Weights of a small GPT-style language model, trained from scratch on English Wikipedia: biases, 6893 steps.
Each number is 500 + 50 x the weight over the matrix's rms, rounded and kept within 0 to 999. Layers, rows and columns count from 0. Numbers have three digits each.

# down: layer 2 MLP down (transposed), 4096x1024, rms 0.0213, rows 33-212, columns 544-575
# up: layer 2 MLP up, 4096x1024, rms 0.0786, rows 34-213, columns 544-575
down33:520436501451543491510415535473465547528486568538557512539477502564473517513488466442479487551515
up34:468377454513436524489459532488445506436536490453554413532526519489545564405518521474512579539552
down34:600594634463525609507512532489507470496526509504474533516425519484415451497448550487532528558524
up35:509424629587429511480525497533569399533456614537465528419506520451493501412460485464452506487492
down35:543435467522619441442370505513580504532418523427536505508516532551462442534615452470485500454484
up36:482467538510594549490503495527430371571468544469554594489409550474481458550465394501369531447532
down36:543534485460579511493492521523530431523504385447558572549509561495498585494431486616456555394512
up37:545469515485455546499460539475476529507410580510535487553616538486595488548508575488494505483452
down37:560433558513438544494480482461485467474472504546576476487468615427491473453466564508486477531588
up38:464537541571398579524548414467602536515400517473519496580525490540522442588511543537587557512537
down38:452526534466448553524498532437530566541384455526487473458458490397421361440508517478497530510521
up39:481474532524484548490465485505491488451519516486468493544490521517459422539535581484498515552557
down39:491464471525461436509535445532408505543476438418587472494507504529535489499512511469493485532474
up40:509443532474539555495449479437514524452514448479474501568463400493415519515563533435496493501523
down40:459431428463529451607465504485508524375550510445512539454510511475479412460418487505551510498571
up41:589489524526563525511490518558579453559468536445555460496561480515567523534506435386455446528441
down41:537518500486489489486555544459481459541484482536531477485425397542451504535536489592494526513510
up42:547530487396585433603521448472630555447536504561454403478502538549494577484504534600532583426488
down42:385397510415570470491506495487392567438538501427596506513466508504512529438507508516480593502421
up43:460561570489437526493515540534440521442536487505536523504441491455488480535439590441436531537437
down43:503467453490509462487498462489480479576467408466504514503513584598432565430554452568549529398467
up44:567485490602453501476495478481481498482559494500523596476546594496519540438542456503523505467514
down44:454562521489472522523453468485530485531453499486414375484505559443479609457607536491521446442512
up45:574520590439541498521553422482511596487449525513472508595545548529531448451475494575476559487470
down45:479494400480423547504492538481597486481481553453461500403498453515555493552495548463608468580453
up46:490400475510462467495498528549547575536524599588499425466544562517454495469387520453483531529473
down46:514468578528466514518418481508454519566511454562513456560617555435523535480496605451483483493461
up47:487433633486450509486484488537532465509527474518427488526473567493555587578411454395494576433492
down47:490483473452567425441508478455481416489533489439599529506469472511524513504428545566554493529596
up48:529520523415494462434513537431465495401464562512573452483563434519480544519497494526502527485516
down48:537478471534539475545476594443517441480506590476551470510500468460517480512487553444501617514556
up49:446480461442600437430620465449484456475550500417453441510487545566552507452459524518441510447489
down49:534493424477513546539480490622460567560544560538485518521512534573527500528484537485506585441496
up50:482391448533497593490538527488589511520526583529399480523504551509452463508502509448383449527447
down50:564578437577491533576453423508589493497539466531518483468524424454547566486478531537551494493388
up51:396387555593466498366549468467456624502497456510520494520476441587493533464487483602506465462460
down51:581587477445502501544502438564503512530590469423444478548481568454517477512471610496575486494433
up52:535442611574499577530558476534449633505442541537483551493494419464691512450534572594458523441448
down52:598504510535411494513475404420513595536486451520469481637564521528419500462461568592554483511579
up53:509542537463460610453470442435552458431536502411488498508528499464606496569452540547398538601523
down53:541485508473426513500609574457428410511560412374431511504498412465514494530534482446502526441506
up54:426495490475514493571500520472477520494492496497518538630456549610516413436436506420498555487574
down54:509436562628550437545560524492435484532497410453525491363622521493510436440420393503460492519647
up55:421479515483517538588556546441449456537498520639469535476511521470581433520577427523504470485439
down55:561568470584523570509517411501511441427511576486509561422482520548533490496579543559470428434576
up56:613506456420553516433409477506392540460523537545503469538481488479481562628427402502517577528437
down56:436443518437442477489514538502481426359471520519491480400502556477464478586532442513399497454544
up57:477472538535465585535448470516532462566555522602482552469455476509524478571635431445572539514498
down57:490458465467449464551573550427373522580470486403522455512560461463474535476454434484526528447503
up58:481483556486432427529577455516385506517517506504523524503483480511464450508493476470541429502521
down58:485493491493473451484493454497559541488518476464615547510503481512542541532488475491483508521497
up59:447512455647502496448596443552500590497532614431504561473533434550489498573458576539520486464514
down59:606537570566424468466462398600467582611478431575465479482531565435557428497458415533619542492497
up60:571516505490514511494493478555466533491511538474443529476474560452563523471449514435550522504410
down60:422460472548490516519418538458499541480401475521488571484476426455460537480448488564455501465516
up61:477388434585429524495531448516466591461453524531458467463457501538487523568570471449443468437490
down61:431524616480477589538435637516546432440432434496484467540471492607497493380507501440587513482467
up62:448465535632489556559497586558475505469536538426504564423456466556463612495447481442482460599408
down62:516504434528417402521438456403432462500550509419483446574589477516491580475470548429375549522582
up63:572576451510569504494524586495486538540498502482511554504545470469481472427483482532555575500543
down63:498432482440541556531530514538410487555542493458464507463493508536516548483477523470487592489477
up64:478462464460454442544481447645532460462508503486491506504529519601463372572572558505443523517520
down64:477491604617534505521418508450549584519438544593480479436474512460560424513524477484441552401469
up65:634471393598486536451553486492421460440520458552446562454464457427495524527392526379483521492507
down65:491521543550557503492544518530522519519520503533499489534441412502514463501388422449499478364522
up66:575580495533457459475540552489483587467519454481507473494507555562446493398464372404481485519520
down66:480551480479476573448472400424487571505445545409468488502437502473517552494503560441560440451535
up67:482463546516474520531494527507582587548462561456439473481464493491606537481544460497561497515492
down67:466530473534478427521536546496397531511597524514440496516537426594513497373438493511487529510572
up68:459503522535536486484513500499404504486509555482533522539480532487460534369509450532403453535440
down68:505554524511559506571405536516492500435502457480464569549447403489489505493533518500416483649492
up69:364441547504545569505504534424496517500496474386475475408468497584535392434477518441453517456501
down69:538511540559563508533570494442470589483493511491560522528496505539516499530558410539394379552537
up70:487501531504550460552468483524502457498467483475473629438519456473408485564487447545407501434557
down70:534530497490440519452519520462540484465510504561558537480451496527446439514475494520467533464439
up71:462407534525522498448460532591455308433615572449556526534414521435562557513386460492480429502496
down71:537575503557476494535424465552470509458550447479517589548448537464452430535452529594446549440554
up72:508466508521507519502487561474525503470553481544586525464510501506476504491473512443492491478426
down72:490489530529491494502517512489505533517489474464474536507510491477563584474504448492500471539472
up73:540454567512461443498489491562529500358465542479582491571583403488476468553430501491471513409438
down73:585473525494451512469540462486455567428494506476512500513472392521571524470543616453557498506411
up74:475465442545516485585495524580529488486487536498504489465402527566397497509548557511486524621519
down74:477565515427499534489473422572447508489527541506615401611518454521535511486492447455559538495468
up75:545588507525531508552514461572517511488498532465471499540499493527475589511503570510463407540507
down75:459493495510457489557456455453571523515438519514543498442469536468483450512413497464538501491487
up76:582490531558449631467493539484478539642539510475454414604572498530487507580485512571589440513431
down76:595636524479485431465471576453515464446422414418588499488516456533587499524531446501530497525515
up77:504425495597549475483469420449570432461479441541540523489521513512526493481514433467467542549411
down77:520411421453507556431450557486498507448483504427418407486501506432552505483458451548466507467487
up78:578576525443563459519505625480464484461462596462487453477485485435485493519501562483473489558493
down78:507508423546506449523553503588537458545457458518513475454475438527434530521468493577532492508527
up79:480583475588476469538472521473500426519569435438516514450578468433590576540413411482446534508511
down79:515502460420601583551550480420512475497477567517498562487479507595484474563489512537502531514517
up80:528559430599468521510465547476498528528476457501537500501482473556520536489511465528464513577556
down80:437446561505496489477545491544476437435500463503527452468625475525491515469543488524517560481482
up81:512454518575433447509561475466470427508460577478495489461586539442428424485516486487490429556606
down81:567478487490536553602494548515515591489512577367448386613471488488494466441387471475503515528509
up82:451543560552520623434557436578558524493528467499542552552546540435532443494412540500474575522474
down82:559548486505492545467489416474512578477456468476542535438522596503498599453464504471505459441486
up83:554469528437435538488414469486380514463462564438513445491529482576559433660604598608546451413486
down83:406569424418514543477427452612617497564550560534513537489519451525593573583466531536562430489490
up84:504539607515532559510539493548503546488527425519510571535508442434615575527539558525417572407526
down84:602474500425511625519521470671488453484471556515472537543530538458501549554543379505510573519546
up85:482428552393572473465476469470502505380473466564432465521501461460561530443519521513461457513568
down85:548536447531418449477557525530576515473460499588516513575527491420460501546507632405480537526456
up86:499430441520589525394364538591408521527462454552456463479423517426493542562389489527462477493465
down86:561558558572530575549581409545467483437516639459453526434535420568431522511526455599489382488441
up87:576550583546455528500584511522475552483420462489496541536424538438552516580512432462501529509415
down87:511396411508550380603452463520455472543501459476508483493529584483473460471494507479496428488542
up88:449554472569490503495523478487452483477425449433496477486501489526415421500468428401543566406567
down88:474469503468472466614600554432491511514499520430601586508562437486527490513501473454458529449480
up89:529539478452573440499526561446477448504483587527456517406393493541490459441436540464420464460484
down89:541497434421494559604462416484542498566508474522501516582525492508364649496529517457514556519474
up90:514424438429466544480455448590546411401552526467496424527460429492470497416411508579504469659397
down90:535569529369467538621540343401480567504497465437563470478522437569521487508441543497649510527482
up91:469569554460479398460495542468339508541517524544427465495546568496558586462551513516627443560516
down91:504479560467449509588492497486513505496453563455551419511510530543447437514485447441442498480517
up92:453454563526514500555511566469601530418437567529415603537488519535488499456482423428519437488511
down92:534538485550515461517534447470541499578498550587479437592570464433431587551485492485424464506599
up93:449435508528533537524533446538524452579504614431501525467561506525487539473500522502505499522633
down93:588528476492525422506526485496519455486478454488528497460620583557514490594613546512447491485472
up94:517445509542480463519486531468539501488562447479483585544579519558555598488488491443415505459454
down94:521520479508459472471582465522509493489536521518540481501489503561477531538574508551444592520480
up95:503537512469468473617579474544537509522493512479545589519511491559520469545485539519486513470470
down95:528543436490508439491552513557495438548489439540559520534424538562519565456511427467486499488461
up96:507501484504538420507490444522566374543446498444478514440501446560482513499527430557507518385438
down96:526503553405485527479491526484485453467500490475467471455501576509483469436537490516522515529603
up97:422503452479552528517453417510548463408427450553434372425488483512374501475485351442399493473539
down97:471540496485511401497539441595490570484584418536524575516616500608489566574607533516495517526533
up98:551491496477503516350527421561433526558590455520501516533481483479366439499539488478507478481490
down98:476569552434559592456479494430539525504533537508516517500481422491551608541378508479343532547539
up99:477438541570449463570521543440565466512561410494442450470454534489483525551616477446438461471549
down99:480462537510535535469531445500525597421601569468529552477515589496432511562550570506466537406548
up100:470434521526494404392610539485548490502513528607523451473447499430464483437406471560487501498446
down100:505454507582587473535468443436487440479563489488446524523564498484473454430487583430540441496517
up101:507488565509545478541472519562511467585407531482491555522558553486490513585450535449498485460562
down101:500469477496514423501537525575538464537548527460457541549479485508528576459431457466533501513520
up102:529423511560515433547526537476499526478488491577485592524504444520453490493515465500549451436533
down102:480574410455439480442433557492490509562502538539507484645500538534525501459436574430483530489505
up103:457432567542516512403437441492584496488345533453540561464479437538490530509455507507551519602546
down103:581510563502543543553472458507449457462501487525454470550462591437514578486444560457496500481621
up104:479495387565551578548534567411546496463647588472496587439641453500529451410459529572582562486323
down104:435538350490560456419494509450504451474431559515523463533502475506448562470556452574452540604465
up105:547462489567484408464532478447496373374499450503531633411468470477517453433523484523498468492556
down105:460474570531549517523490548547553488490455428512581418579505514506433527578398439510523479530479
up106:548552620571464478466468486346519617443530551551514454575470437529527499485534489480570456484453
down106:575597459533497487568550361462486445486482469454599527479477572495527548588517510551521611532614
up107:499530431498535500441524562460460496420499447512511531511606601503406516529439521486526528441431
down107:467538485573509479544613518498482641413524503512474452485497463519485554520474492507461514558495
up108:509422537577561519578534453569545367546499497523551412493601555437641495548496514544473474548497
down108:434433518476441426524471498508500528418540496486539531467511445525424459541426560437485470447558
up109:479483459493480479420529457475509456510442548435524445524474560499535506543550548476501564543487
down109:491463582432528498465589523505503436434485533432482474459532496489547473524371521418456499449487
up110:480512494519576505496542524545481519445594436427531486458488517545511512542443506531434402534470
down110:516476512512528479409466396568490545421523414606556393409459567473509660453587605517482535497457
up111:489581441494515444512504589519539574507513474527494482519474537445442474446537485448531511564571
down111:501580529483498500521430536526535473480516514442431474495505504458530453491474544454460488574567
up112:533483469488574491589480447548423586458447462360550431534549485592553550386503466434566496442459
down112:565514466514517507456476457493553432580430604550539545523434526426397487424520519533512555462441
up113:524504551487572408375563574437631464393555494485431416579386552500461534462488456580399438646491
down113:491591420475464557511423316494493631535556684495643512445442478593419499548568529599545412368410
up114:548490501523546507515471545524484466421497511505597538562508480581469481483518437524501453450558
down114:509506555523443528498522509521501524443534477523506468457546542497524538491441419502518458530476
up115:503500541553407419534591490509584399583534567525434497519570562582535441463483468542489479464404
down115:551460586340468615506483384616533496497602445517352515508459477437538567380492495523400557464536
up116:502482427566557466453428477449494517451411591557506467432584524595509475521486529563553479595495
down116:428526493551483536517452514566572580485447482553511482456502456507339529507574469460415491565482
up117:499449495462489512469495420560422469500421538521425434501459541452479534484562590492482468451478
down117:496478505479453431469426491492598520467560508458522512451417500514494526455517589522454478471472
up118:512430555492483516489561475533524450513479505482456563548514478538467436492568493549480484563488
down118:521541459588467413609519418386454459552448453530495439485475429537489593412594577453454561424470
up119:504554495493494421459522482504460503468554467554523569496556598492524573483453507499412552438472
down119:556519544431529544598491585403521563536497534505406482538526557448431579520517488539525578416495
up120:530537555523496430513430457550500530491588584461497517500461500518466528476544513504441530453547
down120:470473520552530504560481456468493471498547536577500562536550536476445548495467580458467493553430
up121:600547590378464465524457440492479372557521519445484432518516466431534538471397474500535481521578
down121:568473410520483550514462454562418510578423524533593524509601514534475489522475549418459483519518
up122:554445564442470443543571455481580529432489492503452552505493532450396575501479409585536529458512
down122:554586600526575490483483495460470538524591469465413516542515479570477500587582535499412487487518
up123:502485482541480526505474518516529396464440458533532434524459517502531544462548451539491515493481
down123:467459598444514442513574510532508415535506446484448446533520512427483511516483469524474505465471
up124:446479568480500575648541478485554332499502465569549486480451515592528473531457528480492424553473
down124:479553488488513557361491447431525555509558574539439388583489609517593472494584595516456478462525
up125:459517433546471424483521510494467544406517489434459562559494508536453607461511434477517506477457
down125:459515502483520469455430463569483483488558522601459468452497524428471531378620563527512519447525
up126:533576501485552497512513466489509566523470548531469504462461545435490442458483464511497474548514
down126:515477439462542563516535456486519437469515519541450483468485520477471457444468494492478617537448
up127:589456534488500512500527485503498555560542556572480481549435562457442533459453565599565594476531
down127:419465377497495548461444525390517502393396441430457561461501577583528448468530482469548492420505
up128:501408575505597565469491577609531573537528527504521548433494563573547509580562515444508522562554
down128:499492401474573458499490495420508478459400418613520581523603522434508488503437453506462538530487
up129:375486534546471433474518466487475557464491531593426483464451561552537496507576433481493542395534
down129:473488418535462504516506573476510401468455557553531554494436410380560459418466544512497449473471
up130:488463488430500545475402483530480427497498538547459459478458455404509442484490487478452470515553
down130:483585520518406392480422384513480449502445554493475565573510552513498454525578481500476523507437
up131:472449427543489499510497507480488557577476523481460496461537546535462576518470565530481509508538
down131:486546478480473498463553511476485467473523496505523485601604443522424478538537547556505527469471
up132:518507453424447477431554474532477444500512584496527521625486540391542590422556467535505328504528
down132:520561509483477500563498477575405392499464531562484508553483486587536505631457468565500501540528
up133:415568524484489527426541471502566518596564464459587460532507460529439511546583533437516548435556
down133:537491340420506487510569291460497427471517453574536548316523507523460576400467480461519533553481
up134:457525570417543456450544377543525561506593457413425555462501379452540542395423464530477503540567
down134:483605406484552504461468597521448519559564362554423578430597511560541531484496488570520462474560
up135:450488613508563532449463448527465540516445585555513430495574375503557479525458375489418508535448
down135:435644448469488441590573484518564478409561535519603490363524493532541512461530436548546405579591
up136:578541479491477573483540479527530532522482475465482468446442557434515494463558499536506541497502
down136:505502508479505483526525506489502551625493481442448470472531484457400455506500523478457506440554
up137:489521372587557484463451561469445388487543453547521537429517428570484548455498460429494501553468
down137:571460458473531426582487446574516591471546523409544399519521579541447555467475482488464582507511
up138:529550397523514493518523472478472521395540478483568575464465467467479421554425576462541551564575
down138:548513521522502518553546497461450495594468511472441463508461495511531537572585527521476580396507
up139:460492517463553493551538479478458528610527551511477476441509569507515496504505512542488534483454
down139:514407540489506572526518483485514553495462483447449532520505548469545475544465531502496520465528
up140:491558517506570463536355532555543431430522491542483475525410572548478585467476444560458540503481
down140:471504449476492441488514517549403544501505535458517546476458475448551539544518449483582446424467
up141:520466444462410399458536544537593479461467472379598527541495480458558472472519441409514449592480
down141:518593497570483519478426509533461569475425391482490551448584471518524449499588411454571609503485
up142:497445498567534463533524482544486430554575557525463491480524394507497617578534563473464459496522
down142:464542539526447507411564568591505485559534471425458427548527517476524418459496534499488400461550
up143:627487458533542545446418611502585475485588496541524407525487520540506550474404499450570448506498
down143:519409545533467527592554506463459442495411504442508495506557571396560494498551505466388505424511
up144:523540507486612570596501492511478608511507473485517512442420520411458454441478491573429595563491
down144:542475500428475512542513486388474555504534478407534559479453526460561530566531498513543421506430
up145:482482537470403492610579484393509592569446427511518458487510354433579482412353504452435430445496
down145:439516453566587502564446495524609479456475471475497533408529436546481546535489426392538556483554
up146:560504568447563476510424501457518451493519532498452507541700484562482642529575492522560527489588
down146:445495508509539492530508507573448468497544553569534467472432487466424528525480529492528478507504
up147:424464561408601589487517407476548402463486472563499498484459506493504498594567451488551519430523
down147:502397512448506413519503505467385528531569507497496597478375692559534451443478424445493501428482
up148:441548587499480479488376519632561457470453473528504386460462427509519574448541485480501563515536
down148:574441417543482534596566436619474479538514512569461519431430460596445501506530549451501580488412
up149:557415390411557419525453479494495457509422436517481508511480497408499494448496478486506505511476
down149:594502429521472476527587534416459444457553445487546435523426453562496496556489558550574500533414
up150:550338490475561517492508578485432574439459585472486504523533523551576479631481513577434493649543
down150:501489505513486402484456525469533651494537515465510544491327519502504647505411566486543519417481
up151:495561463523520524481501487485464465548413466534526488551533549505438512524481496505457524590409
down151:570487579422404558468493480470539497474471460413416426465442484472540497484544520527468474471462
up152:509567463487452490546552507519508437461520529445504496544481493567508431460472529468474509509459
down152:532524496449492440515481395525567479496453491520469503533533437481475492476537542469528521519522
up153:487495497593627445451530490462529397501553521447463604422520586485506469533463587459478450478470
down153:561443601463563508399448501537565524564449489489474524526524537495551474472506515479524559362608
up154:605540444528553488420505481531516476545420468457511467557437480457575511490435572462454561501520
down154:537438464531456531488551485508508493621517493428524476512464490535560465483445467551558512459521
up155:545464480542407437481572432516426452439557575457496588423538460486505600434391454478541492472453
down155:603564464531520612488390526542564552506480447616527515512538531534495501420551490593503559408524
up156:457500556426468483431508563580579475461413538531577457653468478534464430521647379526483475502489
down156:518399461502517424574461463422469470536479532526498464390574455582449485588429521488504387492502
up157:532545535503463383519515488450514414486444453435563414539472493444509603543395529555510447571508
down157:493603400492511403435506466456583495507575520462517522496515529441622555618529522516461516477485
up158:526517458511508555599485372544469517508525467331450493536478450492522509479462483443473497542480
down158:634522477524570521472501462429576580411510482473561484473488511576396564531550435573537531478330
up159:452429556526555490576481535549494575584411516492473520486442468487539490441404366483488485423567
down159:480517510454423495444475485363515439562582506537467431457478430456472545538530468488483486559464
up160:532556598587503412557575519480528566531479547569538540484384478385501449521401512560563508440437
down160:492532462502551483500492576439547519500520436508537526543512504516567452522381465552468576489468
up161:540519436528507488521545515512486516451527448551487496514537428474499417469480556484529534505504
down161:549577515382536500543501505522471472566543545476514531550415541511585588501469503422473564514540
up162:534531500556550528526594493490424530569399503401509489606469484539515429540468455482445554486480
down162:631401535495458545528433503484571565488512648380479574450488427460466440535517524525480507472554
up163:518391427552375455568555506409549501467451440482434537497539483414551523511483474503605487470455
down163:508440479558503594539576451552501510385484520450504477476434435527533445480468543450552495410512
up164:606520556426502615532414456444486457602534523479529527516447383561446526501416558468437523554579
down164:421567480521520422519474546385486576474397546435544510477582530441572578554460457464617489549538
up165:437491527556515518453467524479554503535452464473465491351541449545448541441475484439501576520449
down165:506563479488509528467501574569557497498492451466553410474405485517543420636462482493475525536454
up166:485522463437424532544483455487473532470495517476555540473485501476501542531496478440488461520502
down166:483549457411494535523504402496431524537509513427493500467545499516521541522580503474458526416507
up167:497506581522541525539515445544536517454551462514458582464468394487494469530429483490513503427364
down167:436510504470467551534516554522540531493515457437531455496472408565486452476563408552581464534518
up168:498490505487517546499504555417456494530475582526448471641491497512506489573500494433497587503545
down168:497487529520549523514462519560536588502434584424523511505468573494532570480519497465479488443497
up169:436632534548428507495582482564452592411464336385564541550494462527417508448468553582439488479410
down169:434508444490530438411390496547594531491545434584494479589492475457465523473567418556416455575517
up170:500510474489404463509476456488559510435530452491510540487478552530447476472422455409597438530443
down170:417453492446432492423497506473541624507499523534502547445517491554532507452486625511587373451484
up171:503446576537463482567519505500584464454469463495490543567494478560576343581470483492432441519486
down171:367417449535445524530465479449452530580484515518511496523598589539476482514378476439491516482539
up172:522578427544506440557413549539496396412474550500537403495532490605478519503556553445478577602511
down172:551467608418557596449560579463511504467604499533570503465517469459465479524453627580518453442533
up173:483470436450584440469416484517548583496507502504546473430436443450421586471479557512433548504462
down173:534412432489526448496502495458455575447515462450557481485517495471470478487574525447474430440442
up174:434417492410505441467557497518487502514425476412484543457503558433487414470571461523503478468519
down174:458485490587610476460529539600537460462547424527465489491467488526501527531506567466410508570525
up175:455541544499499563477436470517431513501525543460525507515523488528518538476572515496527429471492
down175:540499494452556509466490520472472555594519520486443540489508543447480504473486487544446466552578
up176:586474562486524458520433547442510447479429557495496472538485542438499530509492551489537482448518
down176:564487512429501411394458400432535516605454517477545531455481495533546457412451479621506512375480
up177:440550503494429561500480534505509518430492507525491454393412645582424504491566504570532396534572
down177:403429443512440609543564510425471537560446495509480448519566546420483503445556471446505487516547
up178:507500369473583528477513589580453424540423527472536590495396515485484525436514544489428444496416
down178:494445451507484567510560583567473532546463470434476514406462481519460518401566453463502514530513
up179:522434526504506425408481407448434590495431453532423522435483575559439408355469417425418484510421
down179:574603503511500472590525478431467512580434504494445470618473515526496470472450398563489562552535
up180:568575505535583542522436539442527531508486483456494430539461429599535484500533495493524538504537
down180:471487475581539544540456510528571600535429458490533511472559569508470518489561457529481496637563
up181:471502551476493502510508452558539570544566528534544511585492500571501392554611441509474547484570
down181:435464500519452457560449514404489520465465495441505467431496586480510515470495500450482498499485
up182:494358497513459451534462406575499566430551514561530503488545535517445497541565498556528398624482
down182:573569545602437433540390427407404479532389393470386490472411469502515479459524571435450423479585
up183:492607558474499504448470450508485479502489467522441538497578485462505547535452550521459460495455
down183:557520483442540490570489487577505417512446594500530449448480502478508473545535432522442422447530
up184:527479535514397486476540442514475479528512487551610567481543554495464532461535506618519526497403
down184:538488573515446495533505526546472462499511544514538480463458493496456472519421438520404464520506
up185:495454607478524495540550509492524496458515559475452469576370481558474492482540500553470366414511
down185:451523569547443562491431560505546540383447563506515401483587412528474469440534511491535625507538
up186:529568518523445407582518529531432549473468521481489547499348579485452497519447504470467559564581
down186:533492444448517492481490469548500427502527521466479423644550446567514513466524488542473540551480
up187:560492524514523494497466562455496603492508475546472468486519479523534444469507453539474539507524
down187:566497511480510421495520401548496429445563489480515497498449543446447519399384547508413447503493
up188:429448511547439496545555540477575449415554467529479597513517467523425532525436410519561496475490
down188:525511440471497568595537541528535422471496512585436431507545591561449463406475451570528567502600
up189:538466515546500622400393482490457591484525476520411523460411478455477472402551455469409455418454
down189:548515430552609434521430399552516535476517443394514497483536583589550495474419446618547432580503
up190:505499472440564474482522533534571433494482574474462473516494463540528406406583475467415498497568
down190:523491381586476498472553501555488510473474407473604557511522537547517568470537482469630533499477
up191:404507486571510423392430501635506532565534462457522528448471507352495552529539476431613575492538
down191:539334532572527481411496462460480475444494437428527484460459457499399477468571498438564517506548
up192:465543532484498517549501533437464499613557492531518443560439444531545536521446464464538471512589
down192:545423473544508429478492529539497497474437470508494526536417554497525519456480497465465511492511
up193:404401435439462529509489406417412502533584421541558467424536444351523475491499626489494523481593
down193:493543540483463446518496552455429454492517424461461533481489525507519540564552588495526492454517
up194:540529480454538446427557545549562577449523487472499478611434476434451540564419457563461505569501
down194:503603604524401466515500540538448546522458525434542502496540572482581482509422391514508496484516
up195:535441586492518427503533535568516472608505511517459448579493509533548480397440620491617475415611
down195:459568455475493505565450603479462515541543525427363575627560542556539579420510460556518583429530
up196:575461537500477457465514405439415508452539482504645488454474446599468508517456445554490495484543
down196:488503418489485523554434497404451438525538503489462581476593595491550549474460578544479588521526
up197:579484468513447470536517597486443441553549557489446484423562468463439620455418426496497551533431
down197:415437588469396454500504592660553527545400484479580429467430435518517442482438535504518383444565
up198:492507507469504445510518518518504416482512547536506450538542562463537529600520470388586489431574
down198:448481552486537418538479462489528517509534553514461516671529557445635501552529421446467575481478
up199:567463505508474546485499495496477467447549488479360414497530494489521499517525444518482549552465
down199:533510453509600467465523531502478529424415462441440505474530503522485482535448514473489452493486
up200:570499452567486499510464463422509540479452539533550556487471518430538493522444452511480551479570
down200:512517530458605468508405543451351522506557487435452485504485526538556525401490620539471504510497
up201:604530512484567514526439516397570435471553498493435545552492485406483483593498504536510416482444
down201:472545587568453592499431590444556498445432398536465471505563475478424448469460466582428524504537
up202:481540479525454424428442543477576501481501607552499528440469488546435472527478477564525526454482
down202:563534494574572474456510568526482535470562523475403516537412516417485524554513536589438525525481
up203:510595480444596522478476512507516503458526521506546494543628488467490540608426375514606482490446
down203:474507455546499515510516530519441449520487422563529496459571508556568477431586536532498504383461
up204:514487532561526476539548603491530558511545387509518566524510462400487491547408536564461426505522
down204:559473509504522528493519427448528482549488594508446479495426525509473464482389522586478475464440
up205:570544521540466517505476585509589619460463504503454510487415435514508541471434533468409474463520
down205:526517461500488521421436386451427601475547461494548475506472362518430438472522540479538371479494
up206:354470494526487548460522597438492444542479556512541522500487493524472456435466532521504486454569
down206:476444496492568484583547536593506507505478482527485496534540490595503500537536562576512528482433
up207:556517479509460438553497573492447502507549510508481413470444513391435522539440472377513537448491
down207:504532479510494565439540536487600450555418519499497370543480487517564432554476509565560532470525
up208:465528472533552505520457499382504530513510468452527483607446508458497540578518541532517478522471
down208:457524535514518536535505496541551495454433514498500547472491542552498479572499554496528429535465
up209:515487518514499558466583501512467511431589442486503463551531510549432408523484488449576522435552
down209:573432498471459473617479527597548517472489543472557447470538480521473536474537524519475435505558
up210:458479457531505494530440526481491466531509440579529561503455483415524492475518505515409562545455
down210:513546464484527511555519417537463461454510552509541539516446413540450500503494604461544373625516
up211:507480490506536506482448441491520556453438450535451585512521517469547555460401547466556449506611
down211:563619464516509551522520506547450450493592484494481538502505473509586425458493515485465435482511
up212:557485451444484511531433496492531517464525494476500469518525509434522579421517550509558466463520
down212:430396510477497519506516539509457509472478524480418526535475481515523536548494508516548611534451
up213:500543475556580461542513517490499460542488547506506495513491542473481507502481508501422438554546